config.toml
num_hidden_layers = 11
hidden_size = 128
num_attention_heads = 2
num_key_value_heads = 2
head_dim = 64
intermediate_size = 512
vocab_size = 2048
hidden_act = "squared_relu"
norm = "rmsnorm"
norm_place = "out"
norm_eps = 1e-06
positions = "rope"
rope_theta = 10000.0
rope_fraction = 1.0
qk_norm = true
attn_scale = 0.155
bias = "none"
tie_word_embeddings = "early"
parallel_block = false
extras = ["local attention windows", "value residuals"]
init = "normal"
init_std_qkv = 0.0367
init_std_o = 0.0367
init_std_up = 0.0367
init_std_down = 0.0184
optimizer = "muon_variant"
learning_rate = 0.0131
lr_mult_o = 3.0
lr_head = 0.00671
warmup_steps = 0
schedule = "wsd"
decay_fraction = 0.561
decay_shape = "linear"
final_lr_fraction = 0.0
batch_tokens = 16384
max_seq_len = 512
doc_mask = true
z_loss = 0.0001
train_tokens = 154300000
max_steps = 9418
dataset = "wikipedia_en"
Each number is 128 + 32 x the weight over its row's rms, rounded and kept within 0 to 255. Layers, rows and columns count from 0. Numbers have three digits each. The size before them is the row's rms in percent of the matrix's.

# layer 7 MLP down (transposed), 512x128, rms 0.071, rows 280-334, columns 0-127
098:110111158141169149164105181081099130163106125152117123085102188109125144147143186095127163167147139105098129132111202145123132135122135139175205099153131144087180170132193113083117092151113155168118114162090162134131142086082110169127097110091064174160081122150133080119157137102104146162108151143087087123180066087100165080167145147122165104116151092196190089134094107104123089096122
111:106166139158126137184118144112131135158090120158153199134158129176130161061100094138096105167096133111102085168161123115161139131153160085095088134095142085100078146132145168126099152176122103067126151118117167184150037117074084106121100199139109140114119157098152094123072139159118087133148203155121125117177151103086150166100124106096122061095105157116146130086051159134145100145106
095:146086150097179180169156131121060155127133163111151167066184116071093134168159104157140098160149111122096094084143182096147124134153104125165171169088103098130098122126169093169075130090136111087131110062100113099125110114109138139139173116126134062152156156133122165138181140113149073107113126060109081138135120053139121129057138097190142170147157127115126176136079153152163165139083
092:127135109076141174123118127167154128096109086076122133108108146149177167119105124131108089111128128170086168170102120112152144068112215108085136113116157091120108170109122161090084127122112103095198116096121052087119163057131120065146157084134124158129162150208192173095084127122097141151121050082153084131145122089111087145158146101171102085120151107122090115115132105159108094139099
093:052121109108082112148110131134118190108097137113129097124172124092090154163119115129126176102082135160115152103111033107146106126155098161141140158109194118093118141084093134128147137116149084193095113143132134095158127114146153139125104098070131158130145111149077096104068130147122184119076158092173088124084132116103124181127071135110100213180134146156161085095092048129086092094098
091:135057109160120145123130125102068124085106135145137145081135157126098151172121149147132101096067112172129169185168124120130178069108110132128135167095116174162119170093097170122042082099168201077185140156119178141112132133160108144136109129137136150124082125176099078166045080098127090103111108169127099159116178115129100103123100160135083124110124097138132105138089204113139135129071
099:111146099141159067107100123080124039134108146180122129085141093139164088115156136135127150118128118083126096103131154154122161144063118102096120115132136123125171129155117103114082151157165151107237101100143096101110119080093127082134163154091054102149092197100126115141132151205110114164120101070080144129145073119109166108100087138166124123154105184083129158098093145100175186111142
095:101138154142110172159182188097135194154114108094121081115066149134205076095122112156105085109167110087120070123161123179180156122111091135096131094093089102131106097108104142108127091073127085124137187168185108097075138143164124130078098105117087087156128162091168134144122089176141138159130093147137126175099125137119175055151107116109133153121155129148186115090155178139121193117113
096:132103134144114148091163142155148083151143149123116152118115185093083122149201125184084112164095115115169121112124038146117091144093065157100114139119155118096084152124093062093157109158104138108122136093137126150104057085099142133102082114118157196098120132116120081142145115123147125118245118104136052100131067107185120156104127121116118140077091135101150138167144177171159144137098
095:191130153139151127080116116147149156148142112089063203110102082130168195162152161144110128125133058147179126116172117154130120151146149186141154148187136131135103190103142115074095122166125109087188144192114089114148129148084151119154079153128097156125122164150184128143118143108094132105091106138135107080155136120193088090113117166076093152073116150121097188099175117098138088192124
105:094073155116080102111132087108157133068169081127114110106201115093081183096136134119195130134108117092111160147080112092137158074172139130138111144143175114126109163119097143143191118185104124137122097085141146113127130099156106130111121182121182154154062149137188105115083171110134112187140111145135142089072157119136050125149153121154184043160137146118159139174142083170126097099135
101:102121174123200147151099161146146083161121156133129167171103092151181095185127078137169180128052112098188156104110055094154133145103154104119122105132175092101065165146122147142186084106084157136151089093138120134097137130122107122121173128171106124170131072218148156117174104132110140155145129142112110109179163130149082198123122097113071116141127171127144156114142119076181131133110
097:096163071178026149096074160119137105168111180154150139145127148161159139140162067093127102126081106151041121119149118075085133088131100122155103142079166120074058096161120093127115109143181094119054163110130143139131092101175077102148155105079146109096137129134143137144162132134158117113191122151128117130124156177099102126190142123105071101139116143120126150111145088096131068125086
096:101140164061121156130145121108159126115125191096145128133100141131162118095132130123103117172136149092093137156054108130140128153110130152116152153134214083133093103156104144138124048065135157155122186050221105123154093128106084131140189125172150125135168152142151084155108129126127086123097171101153098128169089136154092163120107086170187083076134133130093161107148122126087167145199
105:139136109112110064086135126165119124111178130123153097149151125100169123115159152111170102168131096148109091144183134130125175149149168162191092136114090145144130120096068104158156198203155094152131081155198138149152144122131129047145134099148184105161139158126103082158156108095157178214106108124110129140157156133190103146112092073126117136104117110166048126161153080128117091143171
104:104162198118122126122156129123127140064172145111103186155170144139082094147058089101149096141076095054114147141120178107120102128129183133149127092135142166192083073136153104119127082121117137165135135110151198128195099157115170108111112167171118170146142135163139081122097135163155142140207124086120146148172113128199113187096083127115153090144114186137155114138123100144129154137069
092:119140189144103176116129183120091061098139149174091132128183140162095120148114133118111188106125147125074130136074088122120124129151109136146154089148166129129122167139119093143101120125077132175134184109131154118163172183138091158101138127078088090155135120157082136195182103138104118117198154114117129217104100109054124134112119124099153171153223112113112103093108167134160183123170
100:118157183180120185080153152186103104059072084141124092112092095175181113183059105126131115155138124140104119105088177127146133146159075127141145136131175101151099165123132162109160092138159136120156203151140143191130139097135130126141090137078064163154074138106167178110090101110097156096174109079169155132151144113101166117118172173154147127175134140076161091098113124158139102091117
099:139119173119130147121117165141141070096113185145145160131103225168120110067067117143078145085184147176194168151192129092112152142167142178151096133163105101119058161114134099117076136168130153106146142110175171136135137131107156094141160093099127147088129138123065101121097105111168171159136145122135100156138127167157078092078126116076085067129096086141150108127144082159166126168135
102:140085146177113175094248149123224120123046165104137154124095128121130070156185165104122097105117125158094104119133087144103118122176106124167073073121148168134118174078122144139146123145126166130076132139135145092099114169117126115137158124110175160112135117090137184220129144174133133094114109149106168114079119122126111138108100135097079157117150128116126132094065098139155173164120
099:135133110128084135090130178097124187110140174098089145207117113140116131135175073157069130200108121118151166100132082150137156076156117123133122113161097094172165135141090098175104059150094120137114073176182158131143114122105067111127160100142161166157100116145156143143109061106108110167107131090207126153153147099051184143153136145080125166136106088152166155149109161085128153150122
100:163106164135219140134204191118159102116085120103153108141139168113146106127101179177126074150101102116105124146128116116156107120163093128154129116055133117127097105108181113189114131086123159136136159100150085110150078120109132123160184122079131233162139133098109183150135109127142080112139122108154125105115142092142084116095128111173137085148103053191081107127064122115134189150110
098:100159091083113077133146116140139099121126154169140151078145113153170072144147114103126102137179164100116168165075136132185190151078138145115144098138062134173076143111103089105137121109142117152074169094165138174072114119087122140156169081166181127112159188155084150121099101144140114128135126170099092085057116142142124124127154104209184099055116137126184163082116156098124137148119
101:170142106102166116127144104132169109086105127093129181105159128055169145080124140070193145168170127162146092108093136081129117136163110037167119125137136127111108125153173117098092111134109068129119082139089136090084142160167132093181118125089181123117062159136124130162145127170092124095112076113053190093139142077183142124099121137149129090075132145085135110128126073158166106171098
096:151204081154168153177129118144107071105044152153093146145156133143157118202129119096139159084153022104123141105191125145090113134166143099133150142130125111121101121150158143142111159140092105177125156164125115101095160131166099082163125165186125068113145127104138150104118133090131082132158048053148116090099139140161174139164124172173123111109132099157111128117170100073131137157163
101:140113191121157140109110109149150099132139146133115153116133072184123110108154158114088143108123083146115111161154169179124098090127121118102170150145131110096146127132137033148179131165140190188155131151115157182114075133116122076049104110158200204102088108157165125162154125122153142095152076130127127145063204111107091165169104130160189170134098117175126114101118145167172143133112
107:142138129117126167152136114117090124151204060093103070140104132146098147104116072167132168138128151131111134148133118176095115147106109085062133112046160093155163110091161119101151131153125115080107132075131159106088110105166149084154092072068134133100127101150133144122157120065140130156088220151172162097144181124152106107122181080093121148046087110122110094126146115157124114190156
101:141106180104119120141093176096114108164137188106131122125095132109172141104110105119157196150152131081115153215139134186162126164158117138130100137098116143126063195151086164104101068125118144138116078106108121189136110149114138120093160096129099090090097125122113135152207156140167135085144146110101192170098145159159171213102104154073142134123113134153096144114175111167204152100106
098:151126152112110117140146189124169110095124121142171098142163168124147173098129098113080086118116144173072095083117142100139178124197097117133100140151111102134117106104178123165109164059144143197120146153137146132216155112091109103093107137171144157136118046120113189139126117104114118046117118137122140127115165186216146166153087160112160082128142126047096099147142135105118126176145
102:129096115203104081151092120102137148115118113108111157052120104145187166164115099078154132101073114136088163147097100088081097123181113083075106075086165132140166090121115094136130136118158117182133115098118115163082170183114148161126157159088147157139154152179133159067111097110120100154127164075068101188120165171128128074127134137162107117112145131136167056129158184112132092144173
101:119130140137150107090114194099170069131183136161117156160135127143165156137120126102154117156119129131098078165109153087109206136076170099121154178097137135123132176120135175124134113101110103145145116085140179156167115138127083190129131123179147190140124160097173127115097119092073039129154078156091133160129047159086097122179122153046133147115205134123128145110112135164165148161116
103:139157170091182115104156187139167106163140180115128105173073082150163166135158193156140116084165114165162164116172083155108110111106161127115108189133128177168150152143092079081120088080122167079169146135141127129141118174136177166193203086128072158146088164094162162066101117140088082125137128177132153136146112133176109109128169092165167104163141131107160149135127150141116154142137
100:189131143087154169129149111143106172161121121077129111151056110121133138112108119167115113160072065058140149148105129188108083088141128148116160153108113166119091132086231139097126120084113179053161145185098155113153119130101109140105157153152113155160105104162134074175126060120116178074157112170118139175124162169111090073101131106099143128089177101111092138148133152106130110136151
092:111082136116185164162155136145168166145125182160058115196123103128156155153073131146112118145162150091187135124121130090113105134125150134122160187141139045145134119150145125071140152125166106123156146086073164176122170087105149099136094120107147121139152108129078112172106119000075121150148110087093114148136147126101088144132138103088102047081121154139166134152128084161143128097151
099:140108174173132125154143146117200197102107111118163110136109134128142155113164144106160125150119142095084155116152128156104113136121051088109101124158113177083121130113107203194070176110117165115131172144107149153046103117137115101194123156125145070107145137146141097084159171126101114170103194084139077127179126188162119092143193147110083144106151112146134075104142102138096115159183
099:155157116121135148131129183162142137113144109162083107104129134057156117155117159140049151115105106091122135185133143126137162070146184181060187114195171077159110105119131119105134140167079109106117136158083172163096066149104124087092144133075075189093181118120101160173136078098146100089157096114155130101117131169148119160160073150091142117140156108102092097085113172103155155136099
100:120137133223103104105163096112130080102115111113102118164158167113081194113076164162125072104132128174129097155172178154133148128110160118118080122115053114181184150112070092172182079159164130133125104149134152073107114161195128104150193079122110086129165098088106146134152058130082174140141138145121122129080115147128143155159141130099142145074126153118103159117100086095151124165114
104:157114086135146107157087171119106093134061152135143149093087179168154098147139150107145127113099136161197145108083147159107122108146160130131143118128144132108080155102059046114112134135069086166102101117100137140143135155155156137114126143072168115166073056109134151121088195146112121095193108066066150089138095178154116140133105153171120147166106119192077138186083153120099133160112
095:095101092138117132102183151122141204107087089143154141111147133146196184047108135182145172194180114186123110123191150051167124151165134133174117100144070108138137139124114126051195106149172103133195160140171113124158166103118089095144143101106144137149116101186096147144138150099117101164092135110135161155154146133147120125125090149145123167133064121138110121113121115123121111137207
103:122166151125122149108108078158172151044093143140080113151156153123100076079139127142159085142142104114066051082139137088142115173194139168097111147161067140183118158160192099112148140102150111106126128161166111120156113119141093085201151157112155095091119149120122134125126188131075141105138123141120105133107140156082047120074143190109128129126132099139068114177163066146130108110118
107:159131137126158100115118089139142129084142123199126119020166099105106146080091157187129187128121125155137127143151088104094138121124177148137158112123122123100160149149115121102078121150190079119135051176129131134169142114130132082109095163097106078095135136171090133156118201160160073120105135179049152178198151124113124146113103143148128188138124104151157123085121172123061129151111
104:161077175128129128187147126139075156123116122120143102046167099085090153080118122136155123099188101126107170098132195135165141090159140112089086137203110140130112111129100108145134167109104085158084132101140175146052134183185087116148114051116090137131133105116154063152178121158167137156098118127140153164160175087108160063144101158090128158150136144122077150101148158166158144122131
099:108096101119109148113138118127089121187156123101187134119139111128122125132137117158094154220109096087103123149093084141085137088095055136093111141136163128147159147150190156185100148158124107148078179085152116088165161085120184124153199151117095101095126134076132093175103190149161193131137095093079137115105079136123154128119058146139150114092191087112144138112104150175170125085140
095:107155160171072132180109078190096081165085138107173118141099127135158165122139128140179135047076092096122164134122129083154062095103161175125168139141123080132124117108122156081127084135114100074136111084139148149090123112089147174129106077162166111133072112102130105094155099178154130146138127171125145139090201132188099132175140133127111161147140141110168133181154118046142108079164
101:167137179141138113120109144175051164155100073197136108140133114104138148076159069109121152151092095126163138185096149052157158148106164126113146187084094118076113154147123144126157161120083078151170184166125105125168135154152114014087102125099120132081093157109159102086156106085127145127205140127120120104085174132166105120148142138112139148177124103134122159131125138168149098116100
093:087130168130150153074169190094144120097145185107186094124119126116160160138137120115077140117093099135129067173170142131099127139170119082171100167090122167111087068151126153153190090171138180156152096111129157078154065121114202079099106097177085169130112119121095092124140139100130103125175155111115129108115099095175118105115154144098098157192127073162115091123093193119154115121175
098:155125114095122105137092181111038115084084108160124077106127099141164092153108123143132166151076087146137135040171104162143115097164124148126177081232103167141091148124142138154093162103128130107158112138176105118133047108115091106141134154139119158093144095093133153087132095181116137107126153152110148112106103120119148154082087137126117128176126077204120057123068176125123158138124
096:158169139108100138078082132106076135081104168136152093172111132148170106157132086149097127138115148180081127165140155142164148147115133135131133135037151088150115104149130166130103165140132217115152097145124134082091121170121180139085134144124099138073182155172134093134162127112217105140095169148108175144098178128132174133165130174145109185173128165125081137162168089074166095173109
095:138146159167157119124139148090193085165108106177136144136165100145109066162133169056144121098165124131120193148123086194138093188061161157138127143198167117110143120187099172191148171143136125164163132161145099136145151139105121075121158187133115139125136165134115119156141113103126151148117117068118091151118059131151143121133136210200116140110181136126117154060145099134116146175126
102:128184112163140096145120098101131170078130132107074102101143118172129110100101115137141109133113079127081135154110118147129123098120131088121150124130101148094147177184103098183154112123151141160046102078152179133170136140126078177140120166237144114099082145094093115182162090137183119132121152177150093133189138123072120129090120124118101175138128134067166178155123127095034155123143
098:145086121098167106164137160130123111068182154115099091161181160128120165143182103110117102136130070095153155175156161142057143092084073081141145161125111147143181230121187108176156143160108152127134099169117126172096155098214152165140145159135164140149129111152108186108154159164191100108104159141145126124158133146118126095088181133079166090105154125142156135158098135150122093121155
096:114152129130116111097101092152185167085172076157128121134111118128139102156105163136125062098180101100155139128164048137083141179109188137156184089072064148148177154096176151154202118151075096101142058164171144174155102141127113061161121082109124096118083173094122103106144126138097103125089088123186159118181127122108141160126172138087114140128097110140165131121119137129103115093149
107:097113192130098210142148119134112133167132130108192151176151161081170117137113164118123101081078147130096099122141207160100093156090146110109122083182148125124127144136168123159116127120191170130118092098090192140186149103179102198127135121200114127106106117148150116129123133136157173159104194126160139110132117134152095108184165103179062114182157130123118113116122090106132152105204
087:127098148134136120138112139174151102172138103146134170110126093094201107126098108088173094107195112122138176130082095086151134127148130123156121159172091122058131164164093082173166137122140168181133130115127156173165104120096142150126126139116136161127155135121153091103066125088095082186101092136126149131093155165088128088128102138215068176182108121176040161108127134153152145065162
087:064133121134129090163079147165084097103127070130103115144173148090138114131149176131132090128148123116125166127130026141134138156114116103154160155187137074227109099121054138111121125179135133213140119122108103110150102154115092161160153150135142131124086167196078078149123159107125127146111074132153145125126178140131148081080088135138125131195107153142144146053111153094121088151122
# layer 7 MLP up, 512x128, rms 0.288, rows 281-334, columns 0-127
111:149133121099077132131217153116074060115118136177162132144119143162152168152116155101170140139187141132152166096152110171136088167154133160174088124149105137133136128150136164100182132090120134121101060167142124103059142104160092135124117157058155080090080087194129135114211207137174171099171107126133146095086102151095138147150071138172127129125128137118145086108139153155170132131122
102:099128164121097137069101163149128139165099101150030060116108113136158168085162140178082191130103151130083104097133123143167112112156133200176065122127107112186070082145109192108111113113157125149124162169104176114121088136124071146125119096150074168114111105069175116144104124101141114074084142130141147151106132119101170158172117165113106123131098119084141118143150065142096130070113
097:161144163151117125133134144110158137169093127140113104081128046143112202149133111112127131196147175095145169078125094135098141107085130148134131040155105134145190164109138147110124159131126121082105153092100127099149156154173174173191167175091155164149115108178135194142111076093141138117109101171117094139172154132153196178104089100136100162116165107131097175121119041135109166128129
093:087154117134172071129134164144100106085128140133151130138137108171157131071133134096100156124070128129154143181114113080096096122166101135155181169107139127149066102181161173119137105146104143115162156112163121175092093116079089124073169101155125165151181097172127146127080137114157077090185067159174045122090185105142140168150107180121101159140136087192130074144141117116089159121105
094:151103160180188139094078147125157086128099100122127083117096123100133131115202171169146113097109147199168102113081145174099145158087062111190154125124107147099150143117125121131107143098167107167143076142094124092109109111219118059159167132134149111108112045146158105147136065158180113118129169099140139120143120110127191124086150084102164154131095121133122102160186116086126166164116
103:149116115139132125060121098175167159087122126091113104173111147119146166142117116143136109149166123152196179109130135080175128049135100074125121111161097092131121121103095137145104151080124074173105134154117149089115044149218064167128117132113156119209167115169163133137105091134159112099090117165173104134131168082114110204097131114137107085100104091107092134135133119178143140169082
100:094115122125143100071157087124111040103079128170137166163163111096141187129092114086137072159065113099110182150121091094080091122162150111140134134122109155131147123123084122112134136184149156099171125139101144220151143156117124165146121138117127167145179118105126184124190120155161066185111172196078129129153156118150143083114145165173123125108058110138097113100092064114110111125116
098:168177112109166132145132122109150051099110094138089102149174223134116156145095116139110165079132101137077128139150165094114137148187136135142125152134109124143175082084097189127092126083126111118160161103097129114130134125123121093153150106177175145075077159183132142128150169102186108165061133127148128099125116135052101101223096163105133128158145118084100115152207109117146152157114
098:082151129141138093174069126100161127143109116090137164183143071120158134133107157137130103162127144159153107131120098084160184140071118121137131153154171075085077127108152074130114097097164109113106139105145112145085089085141140147139146041154109143114189097130130089095169101097122124104101162079144095111083126180181119054092175173158127177092162127080115089212155152125174124108116
100:112150163134139123174128109107102118131127125090147107119124111117104186127111134138181154108150118103086123120050121163121129149131143189138170123210071149078095125109145093091005150139093183100168149134163174127071071116106143147086140135147159171144152163134105180196100152183165089129102132102151096127099145112098111116145106118062096172078082148146131157146103135083134142114112
101:144115146087118075134122153089105072179176103073191097114146099094126138104139163152132133115187136090158110169150148206122083122136088113163154146150065150090129063102097121097126187149108151106160124158099113168186126138151120165114119076167113140088187110105141188139106142161123166066094096082083123154082109175128195134129140090143168124119133111126155091129129098160109113101191
095:107165135132093093148157128136164184114142141158061147113110087155093160124062141108155153057114134141116162086053157136114191160165130103113168068159134122173177123123160152177157142149161118054111093150140175090119097126080162132114055163106104152121122170132165170121099082151134095162146173172071146125146139092116154156097096132090084099146129135161148116160124148145206141155149
101:135160142153106091166123227048141107143080129166109146061153093135127100172123152069147107115121183132162119098143164116115076142119141076096123151170120113180134149148168140088146151078170122133198140157149176101100114116099158108127150078083178140148092109163147157165102079159125164120089105148111151111153151087156190105160107196135079143146148073106117108130114156134161133174098
104:114083115168112182194121101124088107131150134158079138118184138148121124121155053192142154126128196139147105061109110152132201211131148121152100164080158128089119145117120134113107117111136136111159154110102052118146144181135178123158191155107167124126102083158096103129166112070113161102141168170154143137166162137079106095064155174140060141153130110134133126123125085103118097128086
119:111111102103137142090151103070116094118174122098125160109158102148054126146123116132128101123087090086182184100131138133098080141096152087094153073138144157138129129116124108086125160150182021181202146092051115150166132087149126107102136126156142153168164103138131120118185140115155198163130109133110113107115115125171138211138103138102151127121172115144193189151095178129110094135127
090:121182123153093104144111077116097150140112124104096080094069171120155111150148134118150144111138178119126149120155118170110178128134106121122178102108088169120144112152083178090093154110099103030108085153116106132117172125151185115141155097191093115087088126146160129076134125145148111183092146116110078100184152145222046144131141145079066121103112110152074141124134133107116127198123
094:196110094161119141136126121123122040085175189184127122128197147102117147152132182149095120149124148084140095120090115127104097085172105193139162123114104127084050158117053080154084139147157105136149111112185085116090116146109109111093100115112111092127146151101101129062113128104139106158121102133118196116080108107088082084147076138093185154134074113142093124114171144168139125137146
124:093148064090105136136161052193085115159204138137152179114067097134127123120093141132136133132110106190101099105098077145147124129076084092123125103173159087110079069165147108132130165146176141132168197082131166161170122169154114127163170166147139153170153064177100076153114091149153155133164118092101206132131123090089108104117123109139115127134127104114119115127188140123097103151121
106:138109139095104158099056133136063089119100138079152134166161176188117145082090114158136145103142108142134142159096115126156071140115132078082168115114142129170156098109164141120108155102220139134099141123125154113147123087095158133098149089187090156174154113155127102065146087172150119107157156172124153159149185073168113127058120194133168151130079094107148186105133164145133145136063
097:105104161178154167130137169124100093138054153143110125060131065085117201177163140149143093132113150202165093143137157114159104113054100133143111125151158127110171123106148134087099178145188175111124124176093155110136143172188158143117107136119121137075111187136076160147094160129153156126186138122113114161138104152131133107131171104124109099132172109110135095177122139098085040180097
105:118178162097063184127096146133106092106113152130139121152143134101108105083097106077150102176162151117169129101083186125191153152126185168113172098111140144159064126207102127175122085127142118115127172156117072172089143070159147106100178087114116173111095082195116111149141161125145156126112094098120068171137140088160106078144133158097121079123131112166081120135111186112164118163147
103:169126117178106116116085079132161157100156148159049109108104135072109140130068131114122137139070116129096153096125135184030086120123173109158166078120142153104161114168162161117107120108093139177146106153120129072119120146141122130121145205152120117117083137128102151122178105150081189142108130161099084187166157145152161127182125190154135135088167148113091072118178198122129092135132
102:099105120144148153162118190186128097073127167112116150174133126188135128156103143148096112144083083117153133183093129142087101116052128160162103142153167169136116116102085105063132083135140083116140128117194123161135133059047147170134121124123144107116159141133112159086152113088125081150142126064134122123093134134139191163145187158134191182166143087161147112143089096080077181125130
090:143125181133137166142097147166136093192149217179117111139184163153128102062129092162098106146171200162158156093121147133202117105073086126111139147137117114121165118110062136112086074149107183102170089133155204125140082100125140109121140132087123119147090129103087124088136068114086159154112152167130153139117153074099143100073109104116099101135145143138125149124115109144064158128069
097:144133143151133119139127077118129097137133078089162101163125149161130114168122045184106169208134158106216103127062055116152122119142144176145133114114094114136166106120107189091155111142122107065098115069132109114087189131207089158168139182156136136133146129157059165123125141143140168130063149108175091125122116140188120126116164136069090103118127120140111127145166136126096104132153
107:114136099135149076087130120125045135169055159102144107160096109138148137089116138152127141149121147103128132154108136121128181149103071071140146082075168078173142165142093104127090102096114109088103140043100124186161122178085133202077138154134162144129154097140111180141099126102141151103087148170194134114070164112137157105085163134127129103107088181161137116109146195071140124126098
099:087181086096136129136152115171112128120101085189113105163159079142129116082144173120082091112099144136158177059159127094194135128140209108144146125144140122152156067094120117202144131178171140163160178170125121113154147159074114142104187161122142129136159111171094120158140074092100151192097144135170082111100132073107092092125164158130140075114127096196108121134122079106148119115139
097:120167147172128163182083124095116191063121183155163141143107104067112100072102109114100151172110145177136171148136150103184107114134161092161129162069162181125145093167096118129084190095128165094162155113082106164131145114176170096122150131089118148086152129146064134153085142131133149116132090108139172112075093110142131080117145196089111125094087175162142089136078127173137080140132
099:163186095073175142097131116122110101164121145160156147122101090118056136081121098101162100131143076085134132095145141154125130147129164108158108132085081137117172127124112173167077136155095138086085167155126138113124110076132165149100114156163075134191083064079157067196062155143088125172118145143124151118123101151108173165144119140114091144111086070108142161161154092090192070147136
100:093132146148136145116147091137113095118094195135125114081107115077161136135086169137136147117074169112064167115079173184183092062122117146136137089132157114159109149157145099124065058162134102139143142157150105167197127105146166111155126116152142128129125110077123113100147107107082143105108149075105158194139139162148114103116131105211133117131135136200109094133160148080052098096201
101:138164105126156153149116154112083160107076043165111131130084119142129122116159115153081093137134099135092181099147150119090137137077109136145107082174111105087202145127097170129076099197130163179159138128194177193139111133106187142131122120162075127166097069081112133217119153117108149114124107114158122105160128156105081141140108107162126117107164147057122181109140134109077137163163
100:141131122104134154107050175171137152106054078119118147133090134095136158129170132115126181159136099040143145143151118132104205131115154143154152143150100148146128062125148096166155115139131152090157236085082095159118113173122088125136131145070130095202191131145139135102202110176138112148164091123152144149118101159079100048119127104112143111103108137092119131110126090105133123136107
099:155139046090170121102158057137114071101162139184122171148154139122088104202112143112131159129132080120157090108138138101118097100115101155080135128127108135144085055101109110139155111133090161161062105187183124071144063122156139172154124123153132103136117095135145211099119133109134145155153089148161072105095141127101104130085072057108114110169134122146154143129119096137091085104181
102:120106115069164093116126112132102110069095145113074130123150140108118059084121112157147129100131171150101072157153097129096099127048147078123193150137118120205080123147128119064097052085166107144089151111088125128116129095112113151138102058109109163150171124154126130147159163124128168121128097107112127108121148153123087098116079173085125109173124215106171172105106125129065103179159
096:141111195132101135139133126168135096085100176157120142150121170159130090108134169116078150155143120163127185127103152111123153128151106152167110087118128126153141177098147134135149116071139143122068150145076182104172158133151177141189174120166170081170117170136098178116173195115170181151118134148091107196191095142116103126091172082164096112175086099162156077105095109098120162186149
097:123077154145117093134073127110142142137130181130122103167147134178153155096083122138071065120124142124097143105168189164155113152195119133088095152071107129142079146163117099105126109117106207130175111175075125204076138087075085132113114158124119110182131139092104094089161160072165149097116141083140140134095111132149088093149106128122092059096111104134151117145101148124055187159142
096:099136109145131107106109076105116188109115111148072124120158155107100101128094152165133110128171128103116108127155093166061158113114160167112120151123137134146108065160133149112110116125114185115180134120088107105148087091150141121129047124196181153152076151172142163133162068128087141083123075070077144094222193130083065147129145102095068103125107147113165143124147155149142173154111
089:133190156108146093166119091155070090075157109210165157102100131074063081174157085073088119105130046105148120128135126162079115116117082090076124154162120127154127068152166110146077129099139141159091091175114171169143123120121128116112146171179111101104126134117145142067147102120137192118149100150103133145146098103147119119128123194067113135112136117091142065103085124128148156110090
098:116081105159167128180149100098111168106222155113177136121100124119191080121128195101089173161129156126140144130136151126133163142139119096143122118084169136143163103097135131087041137104170118104126129159120102149093110084168163094086139181139121074159165149167134164079103088092146131182166140074135132142116119095156135048099150090161171114125139102105163114102073188105084142105154
105:152125164124145164080126112135129161133114152143182167157118111153121152144128152132095093146163102172154122180101112110087139182095144144108110133131144081125134100186126134135129159101150157102164072125193105131116144144038114085161183068125165100109107160152140172104119143101135135119127152165122129064132131161218092110119064092193117123133175178163149072143087206128106141116199
102:117128136095097111146155088123102125137108115123155140085113049074142130162117069106101150134113137087131102079115131120103130139160066139133114122161157139182096098133149139156082122095170159148149133132077153095135118166027065108100103153168171112090143134077148179100162224178206124102157106156114152118131117142129130140172082088104093123184178106109110133093189135095130140149101
100:116157136182063101134085111086153113069086163098150091124146130204100181141143116140110107141088121170139122134166147150074164157051182139096141107192109112160112116122111140137129106153139147111086172177110131086140139099068178159134110133090132131108132149088138073154109149104159125144099161127097117093104133152115129122201107179052166121112097141170174134159185149125139217114128
098:115156142142100080093144088168090151117097166155143120120131108090136078159164078193131106154148134125110110128114123101165155090109140085123119115106138168179036093125106090153079053119130132113110119112137157147189156076086133226131108134091181160127129104152123139071147123175157091121108136121193051168199104190150135136107125129131115153120081120143147131131159144136084159090108
104:119103102127108114128123093122152091111099128115046122093157146183071152083123133163104102172135178121123147135131181168163119165087101151128116136110174105141110143164130099111131092103120119135118139122140140117133159078139140208085127165134091126165114087128093117145147084089188119127059096133170121114148069139097105107082098122140220086097128150068048151138144090095163210079111
092:102138134188117112114040123121102171162080137095066144110087163109102128086086117102099171185172108103133114136145087121105153157113102108146169138092160137151116155077126090124179109109135083067137144164088155127105121095105113133145163156101122092143156160151143126085126179095125119178171160123098166090146192106142072166170092134123110117158145040124137120097158126156112171187051
091:106090087103116142067091098135222151172120146117100120134103119161145163141155093090091110083157101147132107215135131063111149140081178142144124081088107126149118075126122134093131063134177078132149186154086145103139163185147161126141156097073144148072122095203104072083072124075133130145134099088165140105080102118123106141159137118127126138102132117124151159151176097103145095145146
091:155089153109176167081151172154156130110122117119026154198092176135067154152164158108175097133133142155190118141117122114146173145083134109127091133146085087096162094101143087092129072111147107135130155124082123120105092061121196197105116097089147103099119150077121103156167094074166161165147146137137145094159080168130133089152102142096124086149105126098147101087162129166106134141155
108:161147075112170094138127115115088149096100171128136108107097120150166202144084086166094161085119130183113082080135122113090140063130157078121119084182093140107098179128157061092160102067206148137074132096184138138130097124119130136136110110137104085084124146162125182129150142115104177141163143113146185118102128116141118126131142114175156148144113106117132064162060108089146062075126
104:155088093131121106190085158144129131147160118136113132113148180102145153102115118137140163159063172135111117116101095103123182164095103111128103151091125083160117117153128130100102101184027142114093161131091171126114150104140124097152088155046187119163118099177119111131157132156177171053088088118123163081086129121136134115136140185129143151181098073072123162144071106132070138177100
104:092091160112090155176126117113071151115114168100148155189117170115119093111122147052145138121133171137109145109136159121103157118133114132150060127077131114093116100189164107103108120114144140129085129091137159150125125130147154169165166077178164153148182170126169170087126149115114113222107157172136085125105153129137100123084162181097143171111121097195111170159169168114198127123045
101:139183095131140169097103194079117212122138159149088126132098122137144095112092172189095131115139135135110168061099131119166113108067115178117165114104095098110133110130108152097118187093096150121092154144089052148146113157123137136084113094109152152160098063166133131142131138109135124133067160093107182105077081076125138149179141172095152149153108099189122161133185080178114098157141
103:136149079143129143133136131088138112103119146108105070191148142119091180107109115194071180103184130126153123145150094140147130158106151122145138131159154154170075153136092104095102173143096177143125143169172091126104133103141142064100112192148154141104115143114174114163089138136109080114137152129118111091097185146184140142141042233094111069129102169167123173145151189125134122133073
082:073139152181114129127136139111183113155091114146132152125142136135142118166146072156112189185134157139150138106096159150095153166088127125153117102142141145125101132041162190125041088129122176117112140111151124145090099138119139095129149127192173102151128044162090219116148093165109148151120130100133102153136150142165165085091159160055150104106130180120153180130162171139124123122056
090:142143146119181126137124158106110188158042153140086148137086088092133097140127119106127143106078137119210145119150199155097096126139143136130179125114116106148128119170138091203116115059127128121216170128165177174116135091106152113082110181111163140120128171127145157158129100103172088132104140092122055125120072057149086128124099084126121127120165151179090116141136119148169104182102